Weights of a small GPT-style language model, trained from scratch on English Wikipedia.
Size: 7 heads of 64, vocabulary 32768, 44.1M parameters.
Each number is 500 + 25 x the weight over the matrix's rms, rounded and kept within 0 to 999. Layers, rows and columns count from 0. Numbers have three digits each.

# layer 5 attention query, 448x448, rms 0.083, rows 0-62, columns 224-335
487507523517531544475532447466531455492526479475498499521491503466496473511471546520502478522478510487510496511440493495498483510477471497546525471505508482514548511483458527490488510505515504503526500505504471461449490539506516476504501507487534480493537530527517515508506492480479478490548544523482560535478517536519502494491496506470
519484467524535493480485501487507487506505498485539504508501532518495479500455501507498537495466487510558483518494474523523501480527531477510525484477511472481469509497503504529504513495516491471511509528467494503476493490537522486524472509494504482504522524525483526520499460484451509512512497517492472458507485500521499530507477502534
483493474462510498500505510514494500498510506485488523475505543498515481474505486498521513505502497506486477469504492519527480472524423524465483480522479508484513543483554493471514495474467465496511417532479499549471519506531491497506540464482494485538493485541477520503491525493495516499482498467524475513455515515505518484442492503517
532515496521475486485508498471465528536482448536496474519487453509519501508506469528553466470486488480513467497504485512493472464486522499470455437468462499515503490544477515522517475496499515478511515499507501482504498476502504494522502516491521513494517516520502532497476514537489519493537482526449504516509513570461533520479524523525
546510535457502519518482462494502495496497522510485487525483530505495518480491528502495487493488518496526497487459493502536537473491508486498484462522515494513508485455533507503489483526516532492527485531508472501533531534536492535557506476512504467489508495491526481499477526530539515485494441478494492520510513501489507500514477495528
456517456516470480501478490483522506495521511520519517442522467524450466507506444527490456501507509502519462514490488521486513521530481468486519466509492477511549487507478528545500493505537460473502475481456514496510514474536591542517504548506511505509497454531546495474480478536497466504498494496508533526450511483520504486514459533533
508491477539545513493482466500504495491481515531538518498525524471515503508494466503494524475477471522505482515510492489500494487522501511509499496522511491505481530455470495466487506503499447486475541518517462448475475497489536502493479516451532514480478517520526504513505476475524516503515495482528538500540499513471540532538493450468
483477478525488503492497535516462484456524520478503504515496519504543498488552512520465508553511535522494468506443495476515524462505511507503561464520478507491456566494493464515510483489482563490562510466450505478470508452506490485497470496539490499481519482489464520535489520524471501480512508478492542486475498517502517482495496498496
483527458494578482488528507512495457505459518497509500490495528511547510493499482521531521560482452493465472522503517510459491515531518475498480519509484487501512498506497498496505466488494527506529513472471475481500493480503455479507471464461501508496458463499517507499512501499493505530485523475500467508500484491494530489494522490528
530477530491510534487456478521519521462561512498509496521502504488538477532559458489441466490519455536491470520516517481525478510472510496503496487502496503511452518500492479508482486506514477505524490529532529492516520499502466550465512491537492482524479498474484520494497545517511492486485467515498495503495528522545485482502507478518
499463522480455520543520480456467532500483461514460500470511489509487487500536508518518484487536505451457533531485472503498483526495515507516531487531495522553495521485484525479501478505505472515507515476463488505496538545509487504498490519510480473437481527515515515485503509514537503466498505495478523496467533496533469533481489482477
507512473479516529472506460507518539489521499421536508486512498507487484486495543526529473527455497481503500552497538522510527498494510460505509495502495507471531514489466459518499521503526519461467504516518477565501488484480533545495500486507501478496487488496523482488504512499519479486494441486523498507524492478522499485463512547474
516508454533468526488502485492485501512511492489491506552488491531518510475527499501508471502500496503509499502480487530480481497495494508494493472468480522497515489498495521522483513515509488451503481487508523512455468491495470449503512529489503513488496484446484484537500521544529484489467520499531512498446463520455490509527503493516
520506512486503484497519475529544498494504514526497516471508490513506463479473482527478552487478544520497530495495441507463481504483502483489494568471529487480488511528488490445479519511494509504490504499496530488518472500535498464487533470515514510487496493487524504505481461522504497500505521506488519493505485520527490497527515483499
483518473522510503530505471523495511509495505527499513535444464509457555503467505507496525475474477500486508499502473493479537501473524513485521518525457514500499492495516542523511453517516522521501495501488503465519483518484464571505532489540485430459471500523497488521496512542501477472533512521492500520496472471522471491491468511516
464447495481542502509510484476493479517479482463522522508495517497531493510485535487487516510483499485504490477506466496499486514478533500486473506483522473517511531452524533468521515537508526523537515488494506484471501561488473502511504508529487467506504501532515463503487505521553476529549496462501496519468501526518473495534502527503
512520470497494455489480495499480493489536495524489503479478490554498504496461479550501521510474496524505517532514485487463532509480499494504548467533512492486515484530507472530485490487535521511495546491513470474473528492492509527482478505521471515493509493487522515492497508521502513490492518518486474450503468463503510499521472503497
499500486509499466512510505490531516480491507507469460528560479538480491491498530499493454472510477508531502488505512481516545478502474493475499469534497526475502480499458509513486480496500495446494489486535505521479494498464501542510506460514500519488499509488549498531492494528518511489508469504497516472478527491509486518498472517512
474474536489509484534503491491483479499497525482514516489480475524447509441485494542519509505500501527523486492512514483457511505456479517485495499500461509500477509497494509501524475523539526517533511525488497491481486517497474485511477489468495484500533516500476508505518510475489479484496514500508495504491503523517509470535443545499
491488507492495497461495455514509513486476493473522511501496544502493468502439537504544542471504486513503541480565520515464482497479473445534515542507483488474498532464431492509487519521447500503495501523490475485481483525470522500493503484470545504491436476560509508493510524529506502522534506485478537551492487456488479489464501539469
484467513544481457514513509451500478524466487513468482498498496502437476449471502513513530479517476479544521478503517496521450506482493510489547509531527465430521492533531527464472476477475471447542550513461527487535499558456513472540484493502493507488490485473533513501481500504479511491507511511496472508491531523520496509502486535493
535513514497522521534555456534519526476526526491499501488486501500514462495478500472477516470515483499560484458519488523533516487458498502470510472490505508478491516471505477482495451474496493483494523493493504503467513510480497519471524479486496487455485470482525502489479541490440519481487505508501478499488559493476495497503500488485
487541516505515427487523515486466517520472535481507487534503523481477490498516510500506491508468498477474480550485494477463521493495488509444515535481513467499477480530494473501516468489469510504489503462490490485534511528487497519493514487486514504454504470503506507517528460487512485494529515503495456536525450455498517524518540490493
506492520511487511521518511496509510487504462538498492505514521538496482466524463470470501518495469475491494539447503522521506480466476503519514494520506508524497491518465488492505438493489525508459516498507514480478491519481531505515494506512522547544499473485488493486515498493499516540482496503510484506507532520502553490540493545500
546473510513456492522527508483550499498442495448527478488529559474536510506496494482500466491528487479525480485466528486552492470464517518531518498540481494549468508484525499524483475542500466482499505490520436506479509478508518497474468467473506471492516528475518499508471510489493491488446539496490516473494550526475543520491492493543
503445534492445509505476517512512479512486520556470482506495543479467525488443502484516451494503480446514478506527489475504497516515472509491471524481472527517509471496483476503492464529505499530489535502489487511504510497497442507526496551535538498517534484520491505515496528587495521533487482498460490480517482465533486444489491471454
508517496517491560475509501496493502482467511508496506474512483499483508526478487539474484534496480518523524493488441493507504479494521516503525471521485517515474498478484499534485483510492453464472498512484499501464531449503482532532477460456513504503562468517472428502508467473485507512512475482479510464541537482527491518503492498528
446470477505509504504496498489524493562516480452477499517510486436492525494481486463529541485472509495518458498501474497521478475528521554511462482477480489515501530451489506525496533514509485540484514483496497529501494486534481504531514463495540496501469490527512445528510478490458477438518444517474524494474491509517466484509524528498
535513490506541489519505521523477509433507491547488510498470480487532493513483467484527499499533489473525517524516479498486537474515546476481498514496516476490511459516509472536503500518505521494481518505514495517549483478543507503487510495498488485512544483510501524493514515511499518512499522494490476523532505527459506503506514515504
520463508448516501492510528480486490511491473499488508480489471490504515437511523487514469534453518502463493513527498458498488527512444519493451523502510521485520492499498485515444485520506503503469503518494525539514491507478467498513540506471488502516503520528491508492498514543523493465510480494506535569502533502491528493494502507531
517509497528473517512530500477496504526505502445469461500476517490499477525551513510470475484497488495532527473535466509543496525491512493560486537455547530491515518474534510523482513526460502461468511500507518465452510470505491487497486517462490500501545503491498512530497521497546492499490494541496522467517461505466497490495501492472
472475481469502552495487527516559452500533477520525543512483507516491527510505481498530562470486483474461539506548523515475521525513501492469514548491517517491505519494494474459460510488475466474483490477488511509510504506538469481472541490477514499527505515506497513504515527525534486477492496479471487498484459500514504492489505478535
514529499487502516467462487461463496489518473560497534460471534484519484487463482454536507478510469509500500506477520527501480519511467529513501520539495536510518483560488495471502426523531511468525543495465514539515477520521490453495520500507497531486451514507510512518492545474525500524478514475506526498525483533484479534489516520478
520516530465507474498532466461513456515525518506499488508581535506505480479474508526475494484503497487502511550510517494512503492495505510479530497475477478474526513485484501509485509525493510478483496499485517469535502517566512511479493485479521494512498491548488494518491492505478509526488513483510547493437511471495546490531506494507
501515536528474489492509496477551523502493503496495474473514495479514492503452476509548520494484490508477484521486508509531496540476497480495474457543470472485510533534518450506477487529504518454471490474516476486479513505529519478518453539524475510477531528526467498538530495544476508504514480458481472522501467466509519516498469537534
511451512499542543507496511471467493526509510468503500468463505486490504483459544498522501529458497472455503487503510495496498505478514475507505552509538518494504480478485525472494439504473514476481529483522490536534482508493507476504517475506509478517472500496478494500467522519544485454493511469499462464468479485494540494496518494525
546493456516513513459526498497506487509460523483518542556483457472486536485521505507529533492486524523463508528475509489459510529473499517493521482467490440489484490520502512502552544529489532485457515534498524496490542492494496489546504503481481496530494493454505522488508509513481492483481526496534483487462489524509515512509458461471
459496499504475486498514485494468497452515514494498480503546446545466514470481472545503519550509455489504479527517529490515505467500483484520511520528459514477492495499513493507520505506474516508427521504479534516526495490485472546496509474458518507525456491458488522527524535492472455480511471509525494520555495487494506457481515458461
488542504495483461527511498475555477483450503543507505463548525463507524452434493526506495454498519557509483511496521524486474486513517544468504517451512473503451513540514495535497583497527495489511455507509499530444522549533503540489462470466505467489535508505509493513491511466533529451496503497476486509499507488515481492483484508515
466483471493553513543476533502505488510480501537534499500513474535472489444476494498478471467484481481483514512469550508489490518493531452521485515489492488502528458488503533497469503503466511533480504514491525493456495489473489557478493525493499514489492485492455477529478465458507515555508482491462509461526476501505506450460492518468
536527515508488509468542489498470491512521542496502464475474506469478460481510496483498488531541496486541470474437459506516473477501441499507498472543471507500503529493485490509488494483536461483492454534503501509498510508498591485489514487513505468494481502486482469506462496487462532563446459485518501480516520509510466504484533467511
512541519502498500499495553510460480495490524561486473522473520535496506473473509527478497469478496499551470537500456480502495462497518497510488466489541483508505504514507511487535479503483483501527528493522496434491497452508475485491525479469513535453506491500477470472518519520464466555481554490531494490434508474486486505498495499507
523494496531466489518498490502503501447485502465479490515546497478507474498510508521460517489497494504487510510501493505495517526469475529519503502537512495499483519519546488526490497521454549525464492456531455502511484522493482514507514505523524478521496456471487518490543522507478528493537504497497493509517505528534500483436507508497
519494521479477496483508502489481442478491486529511505520501494474499490476505526523520540490504462480498514529455504472507476494555500466480508482528514510487496503491505512507504503496531494526575492562461485516515485511487513486504509535488529489525468502538546485499499499513491492493500482455487481492518508470438501478501494521505
529507484515531531531538474502538502476511465549531479490488492481461476498481502453515471461546458523493489463460566496488518508479511534547505463464456528519460517531479485483525519485511492539525497526476514450487499503507487525514524538476481497490487513472469515485499528524519498512538488502490492499513483486527472508476494519502
489501479486466484502555505493520527506468530464537507523522528514477533531484520532484509485534447487481504499505493497420523453511514450463485514482523477486483501496499515450470487514464490510500460468507518497537497537452501509563508517502502523487500504482488517482456506496518485496482512475503470513556483505470517489498520518544
503480474490522527496503494521506516479502482479483475505515534498506484499485497446494484481532486546492505502506482498484523537506501506486530523478519516517506521484500447525480522537516472503501518497541479534537491500506518490523514487494511544499540532526467513563494556485460513531478478516489475522496510540465507499486509452523
515481519496518504539497478497508500481500505496455466487495490493536493521528497483457532494498534452553497497503513513503509514478496500488529476478493507489492483470464511469512473477525485514540482499485455506501497523492500507492501515496513489501490543474510541532520527499434486519488508518532511518482558513503521509462480499517
436509514494529518489481498522486519473490473483490553530480477510517505478480511522506484501504507515484534476520529513460482523522478508503505563495526471469524498527513570485488508529480480523504479515494524495507463480488497488528540482473511501527461502540478517465509548515494462487489513522477538499484465510504527484434516465452
533503512498525505459527510516480506487484497495495473509512494519520521532471509531528520464512492514523495511489507500485525518502522500526507494544521502482480487487475524517543477514510484521476508474471492439538479507509478495472460547496510463498475494494481509482482529502513503496505509517508435501458511501491507481512480487499
473451453491474503535518498505533480536521541485469507452488482483462481512548509510497476546464534503507526541530515511529468501507504485484520479486470459495499497489524492499504519513510490544483509521514534521484474490515506486535481477490463522518516506500513497488506480486472502503483515443523564479490536514477509488477514471507
492497469502527498524471469527513451507489490548490490531510525523483495494479549539513482507485470501524553477537508499474516536488481494510509477520480504508495520497497483525516485534503500499471506524500488445516509505542518510491527487499532547493488492559478495458457495495501502511513524494452485562510480483522471487547475505505
478518514509536472490521510499515532536535493491523482514486506481485517521481472529523494510525506467540502496505547492502515526555515501483516485466512501475486500506512506557500490476534495507482461494524457526481510484512496495530487502510551511502546505513515527522533470462462486475469506482520488474474479515498543477485486482479
467492487493483454468482476511490491469491498507527513517490539474482510519559537531487472506524495473457498484521495488486528458497476465509514494475554508481499526482490490479528470506475530542511483521537527487537498481518505523542479531506544482534462481510506507492519509501462488497516492495462472504484450497453508516482470491533
498468474510515484500514506531518480477530520437510531509509540506543513500551505545494497473484504545453478509497470476496522443469507519515504508518461515493507491539459501488470573497501492488470480510486524515505520514522469513491513500529511474457490490501535508462514462473473498469494495494523487519476518480503524512517473519512
487469494492495485456509503523494511508507485541507500485471469511522495468506484524524490514488488467489533518491481497492482505502470508475435519533509486513521475520499476461498482507465474473480457479474555475468461505487504511547498527481509485514481522511470483539509518487528502501497487527516473512494489496498482472493516531543
515500488512521503466501532549466490533490489503508479470520554514501490496513527503484536495521526444495490483520484520495488507514479484539507509503488498471486486491484496548518510523496491526512489469491504523521505475495519501499460492479494495503521477495511503501476452537501502507530500480524523518481537508480504448504486515506
460488530486533496505490498494506480521499510537518493535493502540465520494488524500511440519499490499505516548525495476478490470438492447503545574506482512472484484510485481519485510514523484463469506485494466494487562517435508487492482515505479537535506542511500521505496471522545498473473518494512514520516499492514489511514512522483
516488546482498476467549540489544524519501511458517470471493471487473512496525493484504485525522527500500452505484454535513499483516505471486507508480488481566493512490486514471445459494516507475498494499477509485477487459491538511560500469459522522482497527522491487486489498483465497458507513537484487518527510491492480478508501509480
530463476501487503497487480532485481519520504535473467526483507494491489500465493489509486472533511547480458482535520503492516493492535478495518508492514522511475489509504518490482478517487472509488471469531534463516511512465523480535469505494491511501524482494509524507539477516471491509511539545492492523470455493486502524476525512549
546488527483501468492479479455476495528492503472506512494515482487476509503505493501452486520527500521492527521529480562499498524507487494491519432503536528522532520528495468459477497521533518484482461500489485515482489528492547514545516490500516507470477490509493518527511504523480490491457498510474500487489466493499502491509522456536
522510485538479418482501493511487508544477527509504483513506498482494507515478493482535523491494488472495503500477505506505532506496513513514518507470515514484527517522521513473496525536502495519574490517516468481552544490498487524529449465494460513464497511482521487471437524505529508529533483518494488487511519502471505474498539507536
512507511498464475480481482476527498468500488545484528513459537466500530521518470525520443450490472514528510518515498520486472490448521505512487466526517475509479514526477508480493488491516525479519533486507520474507539493527492509536477526474501496510511519514473522519530503508503525490525485501500483488455517489539510500506462533442
# layer 5 attention key, 448x448, rms 0.0785, rows 0-61, columns 224-335
505508496479504476474521494505480489527492474537473492546501503471467478545477500498461472525449490526524494498500499524495475488505497520513502472512475510463532481541491508490536467485499531489533522494515454454520517472512530503491461455524526518488495503480486499475505516497437485501533489480478518476495505551539472510510488537504
503476566489485499524510536461508495507476473479490552491485524548524481475446491535497520503508513440483481477448513506491518510477532485473538467452473499507501507522515493517468507483444573552532461522506493483521481461535518525535475522471497503487490491544508494501503478489468507482503481530546461479505491534543481508468521574528
469513510468491489511485483512499491472524489531538525461557514516528474482490487492479510473507542493498484499508483521537519492512470481503485490507502496466514493498532508506474500465463443506504455499478519528455504485498517528512491523527494476511440501505508472523520482479527471519480485508502474494450483521454519483468480491515
497475501487503524445562528539523506502522490494460491485476518506493509473473487460509506503505524468503479471514517501498521493500525481543500477508480490442471500494522451527551556515479457531525496501474502497458519518498524498505510512517480479497492483488524514484479498529477496477517507498527486502509481534495520506524464503471
538537479467498485506504489529503508461505497533489507514483471495540527456508515508505480504497521521494480459493505501518482456478549508522463520524503485490540490452516470530501493550483498505479498516524490519485487492495490482531451508518559479481506509480493519496470489520501532505531488481508492484529499514471499511495453486491
498512523492484528490488516504489532480535513496508533512478491464467486463461448512519446507540498502454448475482511525509513472509449519494550499488483477480495528505493545513508495515499517489555523529486531496489536540502525535527494487490514487530502487555506519458521487528478479499459484496513472442528492488481464486478482497498
498479483481483470503502516481530522505468515495542484520489514495540489540500501522544510512489502502515494520530488480510531488543521481495478438549515520526485512489485496465491511453495492467538486479469466496518480467519511504539454491490537502535473503475477522506509503480497474500503488486519486497513516501498515572497506495497
455450497462498505527477508504478484470518546521494546483508500526512451500484483492472517488504510491517543526494509511477518523509473518506510462509497481536449509462538467499484461462498562473537469500479516512524497485521510490530452472530511532493540489507506531505480508545506489466503517488515488514424485530502547513536518485494
500493509493509504515525509483503510464472526489526509497506498502481478495489492493507548512510451482483512537489483491492502503543485494507535493496480518521517541523493478490503474531514513485508512506512518534536472479459456519505476453529471464525514504514498509501483566506493497506522491512524443489495503496509540473498477516518
493532530482490475506462474534506477472515474481486504487510501510461476529566466495481473485517495487492490500529528494460513453477537486507437420527491443558507494482494492506524528472523486487499433495499514441502493502529509517481509540531513519539504525503505477506450509500489503452536481514508511470512500471475492460543508456489
546449461502492461502489524496515500510511491483526502505527500517500485527504503495507502521478485466468493474510529471495508480476495482441513488540513493497517498470527499504491505505480478518511486468493529500461459519456480506478511484497469487458475525486468516502493494486475514488479514534483486529492513536522466496498445536481
506520505487496541418472518481471565484517507516535486464503513511521532475460452541515507498487498502533504531498525447483496504509501514500532488520486524514523498527529470519474507482528534471504506490498508537484445451452503507498525508506510428531479493514478496490504509504496480497460507509484523489521579539496484500523516523460
531544477533484529531501513499507486527503542460518484499457483503505543480460490516478501490482480480492492488483470511480485504513524538486493523467546525501520491505504508498486485505522462478531493507540486472490471505479515498476525515530481527498518532462487491507514523487469483486498516486491511506473481500486495511500492517541
490452475508531518515468490525523476500493467493501483474485511485485523511449473473464545511543492537487513500509481506473503470497505509504519481498522497512477512504468508512519489476528513465515536527461509510541484496485517498498500484508557520482504483501510495487517525523504479484536467497454531542502487483542490530477483481463
519504445448530458526493469503480528540520483514483508497435499523497571523522475472487490539499474460516483460520518531562471478489521518478515531500486481494552536482519515490509503503520488497489520520509500488543510536528508507442525505506495445486474482490528483565498510473523529504525488538495498525484469519491490509502520483468
500527478451493552519499481504468493522493498507513497480498510485496472467516490478487531454500465500492490501514461519484499466468503505476478464539514511486517512526488523473500495522479481492507531490524507498488486567504532518549518499513489501501504539527454480502481564520484509523532495470466516500506470498485461517528498477466
521476512527519482484489493511467531497495503507519533544499534500484497521511520518503498526491528493511546536554470504479490536482486472493513513468528494514502495503470490516511509479517506507467506517508530511486492511456460493496511498492455470517520508464481508459458506492514524488467527522510487513512466490428492502464493502480
422478534499485493495519527519571458536529492473474526539514488546550515496471529499454490486479459455497508519497529434489518484449494516470501524518443487501493502497471487512493527486470484501481486467504469499521536498471497532533486493502502500479528525514475487511477501507525483485469524473475548492462520477482463513529519512506
492509523506476488487516503489509505533495477521539482488468478533495519497543507487520539511541470495517485435523482525514479448498453496516486524525459511513514455513492506560491501523503487498531467509504526494451490490465490497517504485505486513465511465517493473489512480511500494470475499490513467540435485492502453483488467518499
489464517514526522480485501493456473489498477534552494504520551486479511501464493512536507451499466513540531475529502530450504496504520487506499519520464504494530497501522509476525480509499529475518539529450490515530490550485530500491492492453532499517438504522523484417458499525492493533532512501497517503483490468466486536465492472463
492489538505525471517527499429516503565471491526468503487525476505480507492449523517500549486546541477514460503514520515495478529493465493472510549488497509477532500487538514506476449499484484487481471474476486465540505519492510486516467547509497521491500500469479488491496499514514498507542513497506464496491513481501477537472474547489
497521514504502494544523470491521486508464541505542509477510462499495506454468495475474478499542529504531523498477517458489531517443524557500456451467491521486479497525511535526481529501454484498500455467471530477518454498538490484499467505465491518490515467488500487515498503483513471509508460467526496490524531505490516509488503491508
505502529497481504508473516487484523495468541503527511556475501494507476466493523489545534505494495483528464550545468495486501513498463494457511498495499487468521444497460509471429472506466464540485552510543467497495487547453493532487567525475529499502490469488505504495516535516505505470480489500486521499506519435525503499525488502499
477470532494489498486473527500543514467518507513516477483531499476499485451505465504490481512512500476531510497499553517492486486508468509492488531497509460568475525469516484529528517501459487540504489519502494457515497507484502507510508470480507513483526437493496501505540560527487562505482452490491473505474468501481489483545534501506
513480530498522493513493505510523522500498505517522491472522486559550534471455512483492470521503500527466518533487474469527518524493511525437486451495499517512465511470523474512513539498461466558444485472478510514498511474465503440490486486479496459520516476561506483491496517483524498415483485533550445497506484540494527524472503538500
488515479551488465512498487507524496502486511506505516540490515451484526503497495503519485515499492504483469500502529483499492485523537537515511531525506468523488475477504527487508500497501488525490543494500463470510490504502457547500483484526496518483482520504546544531488540544473525515481490456493495516450485533476457569527492543482
505521483513502477511451524447493457486502521518464477497503506457506498498464481545493533517508497487523494451482516556486507523499499456502500446476539517524454476490517464465490510516460491486502485468475467508529474477492486499460463487483481528510509442510464485510477529484520472489471519492475517454535474512517512518485501530526
527495475517490508496526491489510502510466488469500523511521521499514503525516465525508499509513507475461447486508508540499468455505514477485520475524467509494483524463496515529485547521504512477465504484478475535527508477519524537504498460492469454570492504504480519473527509493475484518505479487478542474489560524475485504516476493556
518513501490492507473478525512490532480529498530501535518478509492506482480482472517474493510505509483530496501492425474503516504517611501506489523504527460515502477505549492508487493516475498498440536511490532507431535501506515511467463494497494533495519498514494557526518455462477551509472518512490480474511502511472568550535493504498
465475483527516520471522486484519501512515497456540513496540522455480494481487460489506458504452512475501496508515523490470495465489442509482492571531503475504507514523491503517471505537511528554451501450508498522463524522521521479505545473508515535468510533486487510529499501497514525502477517525471535510481506510499491459510481505520
521512507502522513457454481515536492510519522470528513487518491512548525539498488505508512502473489464501534471507465499484507527485496450478506469463543515464510486492518458497482489472484507459508510500523484491528511492511474483507490526520502488493494471496466495507493528481511512495513499482522486513517481465473506507507553479462
500478452520530555477521464494484496502542501476543522509464511473563517485492477512536542490486533500495477505514507486479490503480499486485475565551491497492515494509497483490499487514581500509487506514484512530510494517546518505494532488509481536457503513453551525468505479523518515482470517472441520540460520505477480503487494504515
528443501529530511498457479514499513497520508528519532492552521516526531541496460456480513489519479474490483493445512493494477505484526525519473543522553530547467480529498502500520492512521453495503522477506487491491479489457528509498515477487491512478447510489493469521526513486512500509516494497480541536528515497528493521501508519471
496498501486494518512485472493540522532512515508532536518538546519519499453466533521517514523534489514475479546530495456490493532532476561510516501493480499491489523464464485544545509544442497525455505491491517470490461496491514556510493510490484514504509491525542484537481484509528519508521508500556473478489540504471500478496486508491
489533495513458499472496467513486510487519509502480502498507528489518526502466453513461486546500460476485464523549482532515498492496488492495485493529474483500518538483533489509495530509423502526486486498531474509466486483496505475568490557572485526466495545517487482469520513571488557498461444488492502480498509502523526524512477494500
495498484481537528527477491514509478526492486486516519483529506513493521497525473507477495495463497467461491549515530481489487515488518476525474515526496516505511499503506524516469498489514507521478498516516497504490508502505460474558523490499502484492468492469518529474486472512525504475453492475450471488471470468499549490514520507502
501519468509495491493501502484500505488483520496534532515480473528536522498477507484527576536465516508507493552515492521450472511515522497468506478453489475495542475526506543474511489500497534499448545499506510532514546493490521509480502490475472494489496485491510498473493469499482493490527522502570531486466490518530526496501489478497
476544495557505478491482502467493517524509506496527523491571443532519501488492448483532531511532457514520484487450492524446476485505487526519510489497467470477505504535491503522490525471532532493506505492490482554550500472477560477493485475514505519526480480452476502527481532516497474433469507505521528604519530472527518485528500488504
482492498539546484542479524481530522498490500526545473499512512481526454442413554456520463502510489518495511533483515492521483556492513485463488436449499454486562531469503482484559508527473451480514514580522560548473516517520492524497495484528487479501523520530507509515525470517512498495480530476499538472532483537517516482491479501504
498516494527496507509506494470472533449477525513529501526497477576519504455502465496526454470508491511553498528451484453484546502508501442476519538502494492502526498515549505497487519522512497511503504500482488543505507485466505515484478493474467482515501461508468512508469504466491473525487464452478465449505495496539500524454497504441
529523528504435485506498535487529498518515516498482501467502481501477526529519457471478486526511462526523528499466502503511526494489484474482518522518493482518484527462494467463515492481501456507495477517503498471528484493502499468508476496542512485486490473519492457511517522476490478502512443517527492487491501503497485505518512499508
506511507480511482471503491473512506436468536504471505549475460469525517459490472496474513496494505490518470481518465472490489495488542496494530434504481481502513506530469524505496434490449467528483517482470496468465461458525493469482543522457533487496499484526506473512484565500525486508526503480526503499461516528489485537524523470523
441476508487476460481488497504472472510481505499520510551499515478473482564436501522522496512504477513531506546543456505480500522495494510507498479473496513497511499496541503509507492514463534490482499492521499494490529489477499523481493528482514529497515508503500532542503503524496520531500496524517494508488494495507516454513519492459
465524532468480544506488498534491498480479511539489486482490494521518536490482522525497533498516499477527505479532488495488518505527501479518502473511487529517475492482495504506485466525493486486481443524508491500524476480484500521510520478531473518486443518514467491483506496509474505521514505484510493460499486506475454517506516518485
505452471527522486513499492497501521481500502484504478496482492527499490491473524467519476493547496527500475506513484522460510521519527523488467515475513476508485511534502457482524491511429532497525540511478506459525512540494499532519540519485490496489478513492477514540516469525521529479529508506528467481535497497524484531429489457479
461483531449490481478517502503514535508455534502490527487517484521498522503520472533484470514537504464506490512515478482451544497506457476498513485491544490496494500485517505534514515507510477491516474511540507495491512536479515522485502512520474511460530541523538493481451500494523479484463460551459509529478519503483488460509512504508
508476517531515530504515464529470519518474522479519447502540506495525456469483484522447496496501521521534485473524484527497521484487506496487490477504507500459498505475449531555507481526498484532521489497507527516493489494512479520494496499481508488525487491536490528545419472492503545536483509541486497489489488504489517482478488467544
484498523483490510546514467536523492522523514512466459522520497509469517526517503482463528452525511486480475468527514468492522508482524514482541421518451481439465498520492491486525495512529496532497481507494514471517509546486457487522519505528462483466448523480505509523518498521490536477509499528524511536466520511498485508514529556504
493508490564501493458526512497483511478479522507507505525514498487484458498477508475526491482506498526511525486461498484466496487497505509569522544542506482506479506528483532480447492488495497481531490476518478497464509493546496483518532518464491494497476509443524488465406477465478458481468497525506523529472507495462516438468502502518
462532528512504492507531499537512485495474494521515520498497475501487493484511443516488539495535484510546505473500502499452480477502535463520512524473470475485499470490466490516512479501480493477512502524457546469527475516509481510513515506517544474477494484509485483455501543508451498570484544480478509456539527529471523523511507532484
468464472485520494509483561495514510508472497488507471527511508500486465502532516477514462483488509482503503499528522514556508461526497473495522509510469499451499520519521504492495535493460488544504503472507531525481504499485514532518456501514473516470522506481566501459512472540482509522517499481513516535506518493520497493522500516488
495498490465524566504480488502509502517537501465478495529475485536519480477488528526533476515505475513512509510522487490493462521435541489488506520542508478461508503513499514482560520522509522493532469527499489489459490518493502541506508521498533471510481504486505484470482460502510498485503517563452485535469472491531480521510494525489
479515447553505448497518482553508480542480506498525534493499518476493519510517481532480516514519511502524498481506513526475466496507520486518508488475508496499507507518528457544524506511521471517490540494509460485487555495525516471505521467465510503521501482516503484538530491505459518515504479461533496514495481513492496495508527514479
494479497483508463494514488504501499505496535516502496519469484508484459513508483498508511478512467474506484478484498518501495459470480517472481471505512524529457470461491541529488472470516527462470520484501501514514514472545504516520505503540520467522504524518502553480457516509494543489498498536429462497519479508465534511526463484516
514511516531496485509516514486529480494559493503526511506487512453526534515553506464447555527503511521480471507492486458493518490479479528508510481471479479501507503503468492527493522477500486497512492512487492445522509512500466514483535511484509518484506518507469520494533490484513515484494499512531489465432496514470476474510502528513
472509532471473482438491497502501495532514500526490527487504507503526490497508493535529511504478498485499501479520452511458517468522470481514432498548515477517522545525501516467487466527485451492465496480499479490512502510459497518556513495523475529486506525520505529545490505529505471545479527491459492480512457497469516483460544536502
478463482517457518527498478510499488484495490491488471500519528507527503559518532513491497499509506477503484485531458497474519495528450507485496498515489505494468521459514477521499501531498494510507495493505513502489508462518507530539492491535505487487511460497487527531467506516475491476502514497539533548485469481482511469516510471531
452525506515494505501523522512480510523485527470475483513535504513516529464487536521532456493479489513521546516516481536517456503483496472509525514479533512485455479475482488523491490496504510496534502531512482498522493515468527501536490486502488482462462486478497540498521462516448503461473504492477513538515464512548495491518495481481
501485521500498533521537529531483512526484491518479517466505497526461468482461527464501490563557497499491512507493503489506525506526513493500524474461482510513514503501509511460501474479478450501495498492528507513481520518469545475489467429499517477482511471525504512467475463480466508489481511491521477516508459491474470533490511491494
487488486527483501524479484507509476505487491515472498494502525501548488524511501511489502521528465504514467523493478530496466498556551513497518471525496470531511528474520462508474494465494462498489530481489485472487492531502529511533498528460491510511544481504499471483492465501451507511494511524494505515496454489499506466469485508499
531468508465507536523474459488525458481521526512515542508496522523440508501488494494513512512555505506462523478513468510509521527513478497521506457481507524518515498496524516498495476543490475519537457510514466472491521480531538498538516518506491511528550494468518502529497476548549517503495511499491483492517467498523490509472506519513
501500476539448492556506503515527536501503492486498478474510520494513516464512507462496589498527519462507522479541456473502516486529506481482493479503485517508518524519485484518492487539471518525517511569512493465494516486473482475527519501483526507502492527548548484513469524480480527540537426428489493454489457484480496475497509539512